Weights of a small GPT-style language model, trained from scratch on English Wikipedia.
Architecture: RMSNorm before each block, biases, untied embeddings, value residuals, capped logits.
Each number is 128 + 24 x the weight over its row's rms, rounded and kept within 0 to 255. Layers, rows and columns count from 0. Numbers have three digits each. The size before them is the row's rms in percent of the matrix's.

# layer 20 MLP down (transposed), 256x64, rms 0.164, rows 75-181, columns 0-63
103:127161132126136148104132160120117130105146104152112081161114140105163144154116111092101115144134078171126149187117099143140163133150156158123161115150138153149147111129120140137141112142162185
099:171148112137129133135134140148112163161084139122112138111166146131114097087164160125113137135108169109193120111133148127154114135137115177101153126083092145167135139140108154132147161131141115
105:123109122106121175100125107178120123117141133132120117110145145119183122113132105163117135131135088122105164160162099059125101129138133109161117159124105107141148088125095128133160165098153138
101:107078107124157114120064101091102131127144127140158102151129183121154154154125163121144133156148113137141132117163138130094118149159126136092086084114115129180123123099108121133130105149126118
094:133125108084137114105087121146132093124120121160094122104151176083111126156145187114153096158154141184115126127113129139152137148100141137136117119128168154147095156121103130146157132169139116
097:127103136118161145151103135154114148096126158128127126149050141168123107103171109123166113144135090152137136085150135117103096109106089134135122110137130149111123149077123107159131160112137101
102:127131159145153153130144175113150119153080146152151144107106138152144124137127137087145134125175075143136141112115084150156098132125146108089137162087106107130112073160102132151143114142120121
099:143118162144120152166151161118178121154119109098123129155117185149137084167116108093098143079103129111125120127152151143118066120117154143128138147126146111132140134124098143133156138163146094
106:137133141116126098137133130149127093146164102136128130119168129159136152080203105092112139158165120149153136150108137137153144135118149099134142108110142139157136127085081144075145101132129098
087:140082085128056108096156157127131119139120126134143147087115148127098169123135097158133148137126112091113119132124111109134124157129163097094105100088131162124158119136166115141152157118162129
097:145141106109138123134138134175158144121140138167147117145096104123165095088133132123075115123118116131122118105116115134142142097140186100126135118168180138118094166148108158125108137140168178
101:131125159106126137120098139171137130148105137105164155096131130101162114108146135109100104116113101185113149090121180112078128131133162125113108155114170144142099125125120107114106175096152143
097:152103117138096121041130168112127161134149132087121110131134142132161104144154155099123151140084124135119136119133120129112095174124143142127137145092149130139112148122112174106144137142140069
100:190148181100139131101130127117185160118111101118113122136132142143108089099116115125138123090160147157141148113146087122081119119132136150125106148127147146156129136139120144132155175174150153
098:114114137125131147115111147119096111096155146112151136124144090131151068130129174141135116132106119143120113083147100112143111127113135086174103167121149138097074118108199141148140132114132117
098:141124106091152095131148140122105086135128179116137094110111126106100106115163108121107110154097118117141134102146136137140118125114138150094129190134111130145176127140057169114168140116113127
103:135124123118131113109171159179095112107135138123138126161106134172067130162113121141141125138079118118144086093109186105109132102109125134106105135135124149113136153106105132143122179110160131
097:135185111109174138080151138133125129146120110110144128134127174113108100150128165134163118142138109128116137101118096134120120162137100174136098125131151149144130111119063098130139078145161158
110:103120115171103118159098138100151160101129119134168116131135144150126163109135126091113088141138130118122161142142110156137177166132138121100098099162135115077161100122142127149099178154107153
091:106133177137106103097165090157092172131123139163130093155146105119167120152136095118088087168126142119175137112143137131121141117125126095139134091111117128109085155124105142146128121115119168
099:137162120124135124130148138175151123127198104122168163101168148093132131145127088132137152140157127097149145147134170141136136156126145104107120173133086109112144126128129135125098141191131145
095:096118159151121098145134129131127113116170159110166112147112088103126108152130127110125134157148162107172126081108097123117087110167102161161067122106127144136127130105157147147144162105119118
097:165134086092109066125080123133148117121164106130132109140156146105094157149142133142130163164109150138109104132127116151106136143149140105123106116126084134130149138140120185096150171113119161
107:170122084116132113154122152153146102143121091091161135121149156104178125129130126156090134109104095150122148143130112113162151131136126142157125100140135137112182109123150136152094143199143129
105:119121110124148111142098184173104120142113137175145178133121104120193123129108116111140135131067113163146073152148132146139126127106132124162158115136128166128091125119143129160118118138130124
097:161152085140127108106123085141134126159141136096116150079169150151101120148114096143112127121118080133091110170111104149156157149132107124116133128165135151162149137116175129113117113150142081
101:108148130105128137125119165126115157154105091122131162111156138164146128140119142148112111135109143110158172135121142098110117108095183154123150113088090145142154143126145102051128162140162132
099:159146106086116127112147125172160111149113142135114122143117182111103166117139157162177154110154147168159159117135120107169144102137130154133134145095159131167140146098159132096128143123154129
096:140151090108142095137138109142121137149137149126141100126107119130122128155187128129113128142144138143102102110111087115157109151206083064129120125127138150122132143142141173177141151123122112
098:158168135155163132102143172125139144119159121156147139144147110119136090143136141148120103136090088126130108143135134097127115122165126135127137152075113109078092139147085144095124129092143185
097:162108172130157087123128145102086141141134096142125121130133099097125127105102146137158166121111197119158130121127115092141141134179130143125149123160128126144069107094149126156114113157145122
102:114174114134124133140134108093103138162106128136136131101119151172137110137116165107108113164149128106110106140091155138148121131152089105120148091173140093113104114160126113058094112108129095
098:168098147110131122114137158129088144129138129079135147123149131120124064126173136117120101124149098135092137171135099140084094153148112145121137138110121092106107090145123143184120124103149152
097:110149146124115150173172150145160140164111111124115109142155101127124162134085168137138156136081106137107180125072130117107112149135132091167098121122113152132128130092109115094135147119156124
101:166130096111128130130090110101124103111137140105146155135147089142142156133120110122157195131110089153129067109106135112144130136109098105106099119126095123149146139149160139145144128163167175
106:098129155089129098142147140136113170126163150122116112138086101123132119109115094111078159119133152143137153144118092110134147115166147179128149147071147130148126106151133158085117143089153117
095:112131107107113111129144095157167086107100134085118145132122115082137148148137119131106164159138116133152126107128069111069114152121158159107100142149121135171123127085106154153127129107138097
101:091114106138142114154083132174103121095130114164144104120154139139113112136145131181119095148138094135145113136160150131097116070141112130123134111126142107116130139183148151109135097155087083
099:138127170146127098127151152139116061116156107146127147097119125125184184173131154142141129128158153085104125103115134136135164130157129099128151132167110107108156136163119098118158110123118139
092:133117150110115113102104112134135166138141142150130113124111144164120126162124139131128173142144117193113107196082118168141119124126124142096149118160128158115141119128106166084163106083128111
104:168128120154147133116177161126130119164113123085124115110132140153121133162162164137130150141114134111148147141152105127092109117134158119091105124130142110120144125155179096068174100150171117
095:097101128114095145111118169189108181146093142111153144109131146130131142142160096135134124142065119133136102151140125149142147121150144127158148147124122127140141107175129146091135127142061127
101:122109142109137149127120117114121090175138140166087099114122143113111147131094114095096119122112123113093100169144123170117145153125170114156152122107156120087125141105143193095129087104127119
101:122144141108119145121141152152133123157139130104135126096162093121117101118166095110140100148127130167176100171101105099164091180141125127135135137120177087151133132070127113137136105131114104
090:149072129139095119126106158125173138131127143150139127146108145154066145129141109145115115155131175135113101107105100102130126142143168090092126125141120132143186136145141144124112165079132158
091:128118135153122131151140142117105176076092114131095132169180111155107131065121113143111112106126147115172121154140142126158112133137128133080116162182106119146171109114106136116143122121124125
100:142120145152098121131127173087146102137128108150108099118185143105103134150089125110090108145127128159092107120146103148097099099111119100120150104148122154138152116119145165128145121160124195
095:164122116091127120137108083100122130108151127125137146182096128117102167130125136144165137081109086161117140117141147143106149120096088104080111149137128143149161133158141162181136116144124124
094:139145113103140121137110085067126120131086135101118135164180150137158081136134119166155147101098128101152153156150154140130072105135109146104132144137089131106128140152103099117134122110143149
100:113155110143074095150145134144141119093118154171112170109077142090090084143137141116138144120173147133138119103124130125084091098163130142162132103129140129115143116156100157147149105137136123
099:129182113161158123151140106161151143118120122138138085140135157104130155126098098115149172130122160088165136091095125164111103150093108115156119107150144137152126097176122125145126131141081131
106:131109142110143156155142121075132110137143133171105133133135124114133130146103102110106113098072119135125139123138148062141102104117084122128085060137111164121157142119126129151107126166139153
098:124142089114189112142127119069127088135115136156141142127120160105136113121075137139130128132122110114113099075137139134134108149124096148056125126142117144103096129141149133122104117070134132
104:112120170186146116068134112127125136158140133098161111088184142147147114127150121140114126110131109101125125128111107119120142084145122155119124162132086136155138168142135133122147139123061100
100:157094155155113154136154156115127146109125107173130146133148153136096105134096129155082104107136118115126115144149152181075161143104101113109102115141101130103139086100145178147136120153128133
092:153115186103145153106075145143139100140175101125106145121130100132130127144141115098097136133110140118131141144120140168131163089128141140111106157151137139156126100158189102170085115140120121
105:067124116158118177109139120139104129084126134148122146077130152104172166120164108107099139160146119148085149151087128137141117121121139111152144127124119118123100126136082126102120178101119139
104:130090125127132104114123148160124194143105136132165118171168123129093120146157125139121118100081140084089137137117108158137111125126122102102144179141145100087091115136141124150154123089133117
094:061133147120110130173134180100125106147156149125118110158120133156142152121159093118104111120170143131153141110131167125109129128180121088133151122118113122141124108124148125076106176124155118
095:103145134089118119165111152123132110142153102140113184148116130132152161109120100111145161137130155145127161159124104070095111161118121120170114109148113130150086097158097153144163141143094132
111:117121077143131138141115126175136113090120125097102102108145132163169197109162122118106132145107119139110128117124126133151139110131149154125162121107112124155088072125116126075102163150117112
101:110113135093124163147126134121143112132138125140140112093110159152110124155149125112114089084151091125176130109154123184144110103144187147122146154127074138151117143174143133109139147141131087
099:119118124131106146146182107102127090155123103142124153054149140140134105084128154113123138157150131137093126129134132147133118124108171150101093131107135156096126129117127150209142140130123108
108:160126130115145149106096108164114130112089143109118133093132142155176143095137105104118127151125118116165151106155131151135172108169123147084158099129126136124145156101049136116125095122130125
092:136144155135103137156117159115161124110084114173137139108172149111137144129105154156149099093157105132148107105150131165087147139130112071143151141122105137079139094151094151132152125160123138
096:109100112097095143135142092162113090125122094160100150116155113107145142126122110167135121127119112079137123134166108117081142168130183111148159148130146139135154098146101170108120131119136085
106:116099117118161127133132155087096131135156116115105131132106135097134152133085106118083129145150092108094118104125205114146140151097085111098111116146133141128103143097125098149100114155119165
105:120149115131109140152115157156121101167099118094122105131125145173175136158107119132110096147162112133103137124164123100129162103087157151110145156120122139174161131119131154145153184112148161
096:116135158156114189127115143144151157069148166157072135155140110129104140138142140121139134103148099166154115112126166154100113104138086110143092140123107102137162127129137141145130096100107133
099:132162152118114121106130119136127131118156115132132114084165167173121103112124163132180120155104085084117162125109134114121128143102143134110083127142098152100066088133134158128141136113118162
110:137100110140116139104128189139161146156163124117177164134118149143130162153154126139116142106098107137086119105099130086138136172096145126129107132140124111136159161102175166115128160158124130
093:102156096148120114096097130140108127143133151196112114184123153148120116140141121143095124173112149139096121140101129120139159077128154127105134079094121139158134156152139157123119101160113114
103:126113124125128153101130121170141180124135118169146130066112131139095130131119133113117141146148170142145129133159090129129107129161190103136137147070087126147134116120126147098129115109134183
106:082123148103136101085141127156133126140092110123107116155098092152182125124117154134111096126123124153130090169134099129106127120117150159186132165138150130121138166170134085116129126106113099
104:194126114136141133152138137144130098155111103114132134108120135138150156149127164101142166160145174128168132119155159136096068124134106125128160109127158146151185120123127116138119134182110142
106:143119131114116175168116159138159124157172111091117126121098144134078135167105143103122118146095144155120157128135138148151110116112145114113116121128164127106170133161189121179130101109150113
097:126124140144113124108136168107138109125122133101108145136094139118171134114090132102148128112119092117147109123160098059120090124143139148178189104140126116131132101098157162122133074120110143
104:116139099117128133150187110119128144112126131100164141136133137146146151091179151180149154172135084126171116159124108132128125118115113126128104126145179125115102133148171148108102141097134170
099:123099108129097167129134151095142138136155133076128141106141107102092130112082094101137102129117171133135150115163164104092155147108169105144146150118095109144161131115172113123136122099165128
101:082138086135142133119116121131130085149127109156101103113130153122082138132153170116154136118126113115107088127151117125101107125159136129070125116128170133131130086184157086106133171130123147
094:135123124173136147082126139130119121102106154100139104113116119105122178149121120158096174125137104168118139138123132139164115123165193142107143139147112106132157147142105096098108186120159136
105:145172112147136145161154104118088094149076102155122150110120152120101147149110119136113137145155134171090136122105099122095110135092096129079151112124125143106097124100173124165114142096131123
108:107089141134104129107112112168136130154162115191096124117153104129128127121102086130154115174137128114090131109098106136143145130139118111121135143181141088122100166150107084084142105138115137
092:120085138085155101145145133142146130142139145139128138132092147119142106132153141126188118144138110146128147133130116042117148116141137112172083159146114122135163161142135125090128106141124176
100:127126123128106151101104068173123151120110122140116112108079130092136147121137110126108096110099158112174093135093166169129152126133099148116138087116123137151169150165127139111139126144094100
111:105119119138170125120084155160167136165134145148140117143148114134127122179131168151131112157098142146168157115117127075132147079099107125143163142139113156177122139113084112151137110119138137
095:180140152110107127130131132103132167094108153121153150122106144069082127106131122194118092132130145150146140090117104150128116150130107103109126175120120128131120099130170132131112113153163094
107:109149137109146184153104140143139115165091103145109148159086124123153119127157127111126164197120152114114093150104128146101098119178126100119163099121146118098122101121089136139115135130134140
097:090146122125156134138149129107101112137119106121123145117096134113154156149130143138139124120158138124155105128183114161186158116095102127126100104173145121130169105138192138136099140142182116
099:118093143182111136143134137124115079127099135097114129131078118132148151089107148149123133133129114118132180168123106138151129120150107104158129125158135156122168087097127087184160117123152132
102:112122171130092122119161153139116150130141111104127122137169145173134090152121101148144136169135042094151126152112166137102145144114141125141110136128096140105151114138128152153136131110121077
104:144096148127158146154129129131107141124137205113136080164187104118117103126113111146118158127153115154153150171120140113147152123130112145129126136107133139171112123154117090186129111119146102
094:149156103094154113136122130167120080116124094141096104138110169127084140139153115150103161126148108159116140145129117105134136108086166103059135139126103149115101097110131112126121087145146146
094:148108112125114135148106138119173096116127111102115110160142110120058128113124157105153128143124123132133112148130153099133095133135175163106162142137132140106075086150175134151113132175133092
105:161144120193154110115093099180122115153123150143126124086164126144117109098118114171108134125105106141144136149132112118105162139134151147181144138113138155119136101154128076097158111115146146
096:124169177124119131103103121136174118130145208130098123116166101111098095111096136122147134137168141122123100150156147173128125164137132090127110105135140119094126153131119082130122132141105131
103:098149091143129088129160153150126105135159135124141106139144101119112136165141123155136179124158137134134134155075098111119124173133136132087076159132120151160146124078087132140098136102138124
099:140177142121120145143138077116110147143134154138110118104089083098102164103054108110122091156124145115160119176132130138151145111125142105148137130147151118168131150112102168145113126125132116
096:147154130128151140130176174156135119123156132154146105136132122129122112103074126112075086121135140100113094152115117107128091141185156150119110077153110142116143152113105146102119109090144123
103:059114109133126134140142121148110104146094150187122091126141123140095099141122143150128143175140124138153099085132101107111115161130115150116146124137129135149091120095096174085157125114101133
106:116140107077141113123175151139139126108108136115148125138171105146145172125188123099140133120140159116168131135096149178127136105146123170082134132122126140110122094121103160103157139122093157
100:098094102148148076137135154106120149131146139143113097129151142154134154147108114145093127132146167153114087096117123103169118108126110135106185116130170138117128135095107064134146151130105156
098:145123121100077140112147133154145137118129125123146115111111163109121158169110115101133146155145081098135114081074135089127099164150146144144128131118160088093104136106120133104094077122138122
097:127115126070111123119083108137121127123179120143126127151122143132145125114173124134105123179123160133106101164121074082144122146158136103152130099129142148171074142123102124137106145127105092
096:126106147138119118145093101099134085138132126122148149125134156099099124138074133122173134119168166115140132133127065136131120114139140164080107141144114126140115058106151099134134132158163120
093:136162140175126106113142121131141174154147114115147116126125106147065119132123183153150102124119098133123136147157117130136144119182117115155153139156142154159132141149110145095110141145141057
102:159140128098123162143141122152092082135141115120126132103163093130180129151134116095112067123080145153125129129152124139137128089102138091138152158123123123164116096126127109113140157083097154
# layer 20 MLP up, 256x64, rms 0.191, rows 76-182, columns 0-63
103:147127096157115144108115130098095150162146120114105153159124086095139083097095129100107131087141100115115130087144147079108148161113100105088155148123122128132097112102104116108106144151132101
108:150134183125145133105104126091134149151126112137112113182154122121161100122139117131129154104117098124070157106144158148113147142104175062150113142127141075113107118132108104145135139127138115
107:095102102164142142172171111124117118159104092086108148069069149122127111117108103128117139083140153135178141103152138160133122150120144108132122118119135109155128111133160107128110138106148110
098:119129119126145114141183128122134128150140078122170140179114116158112129137102130160091111078125140098122127090167123126113137131113125090130161153157109090154152112122166153143088157153109111
099:127113115146161077102140102140127171125110139078096164117115118128135125156182133124120131142085107097120137112113162089169122141091113144135161131146152111090140131133145101098142156153091143
104:113160141141131099099099091108168098162094119096150099101090123099136136150101116111100138118171094141112114112143124133141134088148100154131111131151117141149126091157087140163087114112098112
102:146115133136153148171127115133160153125149123083101157094114141139145092189103112090131145129117107122163117136133137123171147149139142141131089122111135162109200123164129138147097107130160122
104:124128109121172140164104116128138091163125114180141167154179098126133132156166160129082133124115142100116148172147143133097113138112128127118104141164158129169110163168123149120124130100141122
082:138135086169100140091160128130131124143150150106138137139106132143159145131100123173145117114129125090123104093102153092165102157091081127129119128105087114128180120111136122077120166119135145
096:101145110140136134161116135177164145152171110144078149156089098099126103112135126099095117152133109121128121149168112158134114119089190142106127139150136104113143146173147137145149147120119153
097:111129146125157115161127097100123112073111150186124127123109138134099114142124127136137144142127159163137141155121158118148128152140102172173161131086124091090115154157119065116124111104132113
092:086149124147144125144120114105078114131077118149127111119159110158135110122124125110119094105165159135142131129103140132165146156143101167175160140141110135095098179146112130144121169087119159
101:172111154140160141135110101123148147099143145124095175151089119119123116122131162160159100154082153138138164136102137147130109180129095129143096081123116115126098146179127123132105127151155128
099:120109102148151120097132110144144144096100117161082101103075114085123103155116141126141121152129163089138145155115149152149082150158100119159161117093100100099123116095137138101150153126116127
097:152121111124121162113160102153078094160151152107143195122110123120137131107095128122136098111092103134133088101163137102127143128143134119100165129110097127142136085163122128117144133147072109
102:129131123134173137097128112088137112094121150206118141098104129136141118126124126159090152155146101188121115137096135129137124133116113100127091146149153100133129126144126127148132078087143086
101:068116163147149165138186114165142130110155121137156170174131095118109113153118114156105103118167149115116092133119138112119171147135144115127163114127129088104123115100149137114130120113166131
116:138154142129122162125153118072116154083149161117151162094107149141126093111109110076172115158129137107146112139140143105095147177087103117132086106132103122105155096139151125132135133119114133
088:148174146119137111100154119103133135103151150147167145134120165154159150106164127143094178138106130128132124133167159149109149089116126109120135103127138065076128110098160139134093119128116106
102:116130150145159105155123129168194146133161144147125107135153122141143144173110124121162090114156123163167170124115183117128123134147127144124142136139119102112108090166120113106094105096096127
095:124113116135110121125089117112147149144101153169139177151102144114138101107132131119182114142122141115163140070115125137161137147126121131096160110090113133136127156198107154123129092152158148
100:119162166142140154111182119116166074122127107100081103122171120163144104175082129120161109127096117108139106160088141128097118120129115132174142101122123119148126116149115135126126113112121140
101:145136162134145129133143155141144153198117159161127135088145083111160126112130137152144118132119118114151103092104161083085131138110154119077135177125133136105104120124086122146108129130135101
107:137091136113162131101112128165150145119073158110157104142096107113147110126106134110166105116159117099157096132177173173103105114109100108146135109138130138147114129103145125096166119091122117
097:084162121138115146083145124161136129123091149088112131079156130101168180117134126121154126149130115099173090121123124157136107139139107150120122089159103116136111122133088121122182108115124110
103:101121160129146127080113126144148128156107110157115093105131137105126126091164113118168126196106111144100071136135140143142140145117100112140134134157171088132093141121102110127128091086133132
100:104124150129151132125135112141144113150128103142086113124152132120137117115164115114162104158108161102135126121179151135142168130147127147129063089191096128139162107125107153121147101080137149
092:156159108135122140165132114129146151142125091125141117151149160102171144139101173138123092121108128116154141102175128158125083153097124135149119133077093116071137158105114103138098125104131149
094:132140110159155160083107130113118152115110115095151126131108120089170138117185161121133151143116116149130077129124096149132130124118092144130071118127127149149113166110126156106086138164132088
102:117165130153161120143110112117135159137112127151101134120132089088148133191068109105121122100124101148144125169108116095136130116171112096164165137108088117111114131114145140118114121173117107
101:132167118116131119091104112101099141132093107122128129085113120151113118111095150096174146164139114118102108099169173128136146117120162097150144095146111155107165132121142134134065147121154151
100:126141126115145164121115122088108126160099112151134117149101066093159159112131140145151151092142105142117070111134139114115145126162134132133087137103154099172123097141123102074128161113131129
099:108140132129123113101150163107078140125148150164128093105098099144186152090105138102113129136078145168130091112124133129114121155144132147117089121153100139135118135103137106138150176106162099
104:131128121188085137156178116113120152135123090105136148130092112138149134062092088102112130096152135137153143155145116111135132124119123131133128104168156094120117091136127125112113142070121124
107:140149138141136110142139118127128116155153179073150104079102067116120182129113136078102136112082136122137136128109128130120136141134162125160091160082152103150120147114127134129121148133110114
093:077178084159128121113125130148085124126110159119156152148115115136130146085145142172128159102151120150121107128126162112130141100133184091122125109088123108133087162129157101143131136139136101
099:141130083125120138137145120145139099157157151102137151133119141144135161172114155129126144091139173105095141157151152099112152139073121138146129169142107103086106147125116158131101103091117179
098:124201137129124129090136125127154051127139116119118150162114115131128158120109094082122155121127101130153144116126168140151108107076122136137141140154128112095135095108141108161098122105141109
083:125117129133151112137081102111093136153135162138109148142106126104113110154152124148119154143069101141186126135129144131142183150141119105125103163122147106170114130138152127052129122138142141
105:170108123193118118094127126103123113141127154143096121163142136152135144122160107147130118167168108117116139074149164127110160096163139135096105106142155093103116121125131111108148181107126138
097:107129173147133130145160096124073152145122147151094155113104147115136104153162120138150099124139152102118142171133130098138142139111116127130155130157122169161106096170153116117128176077097118
108:152103122164156124100147102100071134134150141132135154120078109167133153149113094094132127124091096114181083115144153126133130120104162102108136137130118106151102099123100126109102101137128160
105:124119149122146151127127137156139116132140194095147111117128057098130141121124097098178156117139131138174154101109121152140101153117113149134082100116116126103118100141169139089102130142145119
082:124095145123089166112145147128121125155146146116109161141095149134148120111091161088128127122107148119137106094105139124160136166081073112129134137123116124087151126065117124089150167129148122
085:115112122128156119108130119155118115123148147105153090136125149162140101123120093128113197149145175163121127159156119126087103141134119136112121094163169093097170121157099158099103119120137104
104:140124126142151146089136109122129140142122114132108150115173125128124167135098119096112133098171149092127131109147160122108133149042165163132130095119126123127153131124155172111131094125084097
092:131111106192105118105123116090133117099112086116128148133102136151123148119100091084136161147107125116106110142144128170125130188102133113118101130120065120096155153124115126148110158121156110
092:145157128146126110098130111151092144159133110159174104174148135094156112112107118109141129131150119151151096105167127124184118126098114143111128093121196141104171151112136145134096141141133117
105:124114138138157146144101107189130153105167155115128132129147132054143103130121148153134146130122126184135121123142152150111101111128140148166126143085138119097135123192097152143135153150128146
098:148131131121137127099122095136121102106100162133129119180135122168151142147139095115173122159119178122162128125102116144155168112126153153126074167153100135155111147159105106110153128108144087
118:142120103127123107135123115129146095141139100124130154107135128178126135144160158118178117184143150112067127143115136156148167103130153123145133167109148126071138121154102137125080142111168125
101:119154131119127142094152135158132120174150149097115142146124134155127120105192164146163113105161109122131102143161103112115155099119120055137119140110129117151092136177110101130115113153139149
104:107101164162147109110126111132133142167106151157138181138143130147119113149098082112119092121131121127105103120137122109125134163112135153137131096138094141117122183212130141137161139111105135
100:145115145116196121164104128143134102111136115108102099161147112136131123161128152097131127139187129184137124130125138098104151120095154130128133056130129144099128148145126173145154125123130098
084:139074161140148116109158111115141117110130123131139102141118122128159166138150119114143133114123142103129072150142170139098136103120151134157187104159091168146125142151119142065146151139108108
109:109106158165160127131147127133125124115132165168139151158122102140140148108102126072135133164067181127127093147100133167151136104134158143150109139126151109161121138126115102101108155162104113
104:193137122173180094118120128150163149159140157159169132160137123178150172130118120124111098126153137127139100129182133122100150132120120124157110120137166099120117152133104141122146133137125104
090:140148108124154116124145127089106128119116140154177153079111129133127111140159126081101147161146134143145110159185109150114132149104112108184123116113143111173124113118147131119127132133125056
095:120166153139131125135089085145114164104133177157154105164090169108159120151150096121147115140116131137102123143158135098115135131132072126168174127130103114143143115112102153119166156121107129
113:109141173133130145156097131150103166101093129131120128157084097139154133118127118108158144132098153099141142130101142174146137098154145127139151142081145132127178145134069118116118180135104131
099:074138131139149132128116090109141118134146115103137112138102150136119149144138100098137131086179111110113106114134166115128148105133053110168049144125111152104142126133120124129125134117099143
094:109135112121142112145176119135142093097085164133119134154133114135125128146093107147118089088092097130161112097147141100143138172170104122136112091125088131142102128158123123163136167129087154
109:113157127115132161139120121134112127167172102174152153157089125130158167120117141064142161142166125094131117100094125135129116131144101135137114074120134141182145154129137103134151105130128156
093:109130142129165133083158119170139089127125095105109107163036107172140142128138109102119114134149132145124129105107131104141123163109124106123116138139135131182118105138156141135094126121146157
090:123142128126099137151171123103115057134093134130089134106105132173137184101134123128117119142102096101095101137144146121114139133101075135147118114132124151096148121126159119150096121084110157
109:137176120099151100124157125121100129112093126118130128120116082127151085098166167149108131116107089079151174133153133099109123137130100114177114140140188132137129129112160136143138142124148103
109:158149151124168141120152122134081121133115111097134120112105138121148088097117115135140110156100159130167147123142140137157099150122114168155102155159128120139114083132072185143134144159147163
098:131163165123126103133160118100162103117092091124140154122146089123116150094140118095128121112099146126105085152083189174128131125170150121106111124164115138152123126130145142126164121093106117
098:109142131150098145170143108156102101161149101091125151142113131087123115114162138127168169126082111092156161141128143169111102127118133126137106178140124110109101139161122150119125126107098080
117:122148143143125167123132107134117088158139126107126153100133105080105156143148147146107083107101160130113141115126159114115162137152191150111111092122135118119147132143148142096145081099102076
095:150117099163140128152144100113081132116164154123129143166111108166162134166085157116101168131129148146120110145121130135103105134145171146124104111090092108134095116116076090133106125148116113
107:100142116149130140116170128106116145154163131157113141174143139162144112090105112143137140121118131086119142122112148117130156136117100085140083142151097161111150142123126156100176179128074137
105:110179138138140110150111106140121111073089128136121140130128106155181111143099117108129117118140086147076111129099128173135156095101132101125138134102116125108129153117124122133083062107129144
106:141135158138161115106120120128169099184127154150100105150121138137135081161157104135163120099141140103172104116149166116116125083102103126065114126112123141110130087147145144128114113097140133
104:163162115162118131165142132112155111102090165116141176107150106148123155155104076103140147122112124135155124160138126108180155154147151131170112145110174099145138149131135123101139154142137109
093:158130123163126091128119086108116141148100101104118154117079133146130148157077136091142126129131140115139103114103110142156100135088127128203145117150136104147122132113098121141133099080142090
110:111128170133096087143099147145101123133155141187155127106123083157114154145081169127108116165151113144101100134117148105120105156141130137108102145131158078115109122153132139100115119094149145
102:111098125104161057086097124146151114150140132151129126165119121109128138162144128146140167168177169154099138103124141142135123139129138142120155103104155111131095142146143117138105108111172088
105:167138123118177155124146098115136090128149126155099142123127141149103127118101115118109072184114127073122086109148133149124188120147138139141083135142117143115106106141163117128102131155116108
092:152123106179134146120110094139098109123156154117104108075096142147181134126135132169112126158122106131119105148176146090112140116107166137135160149166146120132122127176149100169125141131145117
109:088149151090121093125148133165119136139152129092150119135095116145132135110115108123195107163088138134160107099130132122179136146134135089142150123135138127126139127124114212134136132134113158
108:118132143142165096095148101103152133123149124099140116181156084131156155133062089124140159132151136130110144128123138111132120079125138104160155145151128097074139115088110127138127118117119096
093:097125163136144131133109120191136142131121150096163119134136082094140106148147129135139088164174074108139090158145157070134125143140141132152093115150125131147133160113135106142143116122118103
103:118130138145148148148117127127123152134077145140107134143130141115125138136124129120097115105087177077151062123126134159102155098147157086129119129077124136130110098162084160133162127134114095
115:102099117168132135102127121075105146137145118135183134170120106124145137143087138144106068143107160165148109158182117126127116114108139128157096110144109133144123129134108109149133134106178106
091:128104150136140112079135093160103119118144098160092132133077137113143128089126155112125167160121169151159124129166109161124129139104114092122129146109144118151124180170127132134126123155182130
115:098119132145119126163110110098099113172095165138102134098098117119146125117109152160115149131137146128107118175120115088116098129149128100136085116103106148156128115174085136127096141105180095
098:101150123168121072144143114123138148181130144123084161102106139117130154141101132097175118115157116155129119094142127125135135099124117072121123073135146126104165124150145106122127109158161103
094:118106128132128129149102100130156128166122150105121114081124130187148131093111172133087129134122122116074144111127139139130156118186133094106111109138151126141175126150110113100113137153178099
106:109148122100125145152135095116092132141132083174111095113093109145131143130140157169122130158105117122144165132134159174126109125077110133167123130111112111088170124147081144140104125111110091
106:160101115144124131130133122173128126174156137105158106121175112128150135123103119111142129153149120126139109163140134119120175127124115106169144140164068130136160119197157072132139130120141120
093:144131116131163155156134104095153159145131105127167130113135134092108103142137166162133134106176116087112171143125186129095130139141114105124122136152098141140111159172161175117134142115159124
088:103160100144147133166113123133155101125076153113108121153114118148132134132093099118107129145139155141133156133130119144145200113146100106124159138141127089126141115112059115124164101153110167
113:139125147146183181107099100120121107168138134166131137148170115115133099098131135122082111127123111103117148155128135145144132145140108115141087078108123114156103092154170137112172150122132156
092:112132119119106112133119119144158107145138088109101104126102142102143113096150101094095141112154124153121124098119157156098094183121126091085138112159094172128107112108112136109184111159148132
101:123146143138127126133119103134144177089106103135105097120148103140127121116164110168139135143154138098134131121116146148156093163064130133132095153177133124129168100126082150137116175126167149
100:136166160147119140149128123148160150151106157131134111155117118141151120157139096157107116101132145107169081132102152123182133154163133148122095162097125092119120124127163106162171135150158094
095:122117103159112140155140097125126164128143119172099124155134101194146143110084139149133154145138110095133125136148154101146131103131099080127160093111124121139127144153169135105095088099126165
103:120122143147086116100118113097156149124141146105096099122150112075156107121121132118131084140124092125135136144107122117084137179133098127122123099112144134182180155147131147110175121129172113
108:130103163141173126147120104166100097117135123146115113104118098148130150162148113149145130102132161088144122166139158165104155136118075177119108165152138096151127142119153148098137162123156141
099:140171148115109139109152125140116086129145136104120147119132088125117125123137124115195133168110177186148145140140136091168105110139100089102126087142105113084121101120136135120117132127169126
102:147101150144123134159139120091153153154070103129124131135155115080153138123127097108107144120130178132134131094113130162141118158103117116138127124110128086135188139165111139109136064148147107
093:154151078107124113090100126138158154133179140132118108154120168098169136148100118108134159139075132137172098124166122140113123149157177125150144109120149110090107139146156121126143116107109130
094:133143097160122106114174110168102097137133098121109164153104148093115107138144135116106154116138134098144130143128117155187153112118117084095126073161140126089101150144131098125118146138116092
086:141159150103104106128104109120133155136157114138127155142120101104138098086096144122143137142141104114132144152097131117100114142072104098134170116090141148102144118119123075115067096134145172
100:132123119125143199131067108141159108164157128147148130149117137110132133171157127170129156108130191106113133117116131128111134146112135115138173097156127084109108121095145117119131141112113094
107:132108163140141155158146090147107111160119178112155151113143116092130083104108095118104147114145149099141117142161110116153125149109094134141125138106106118099201088110126114099144151102132132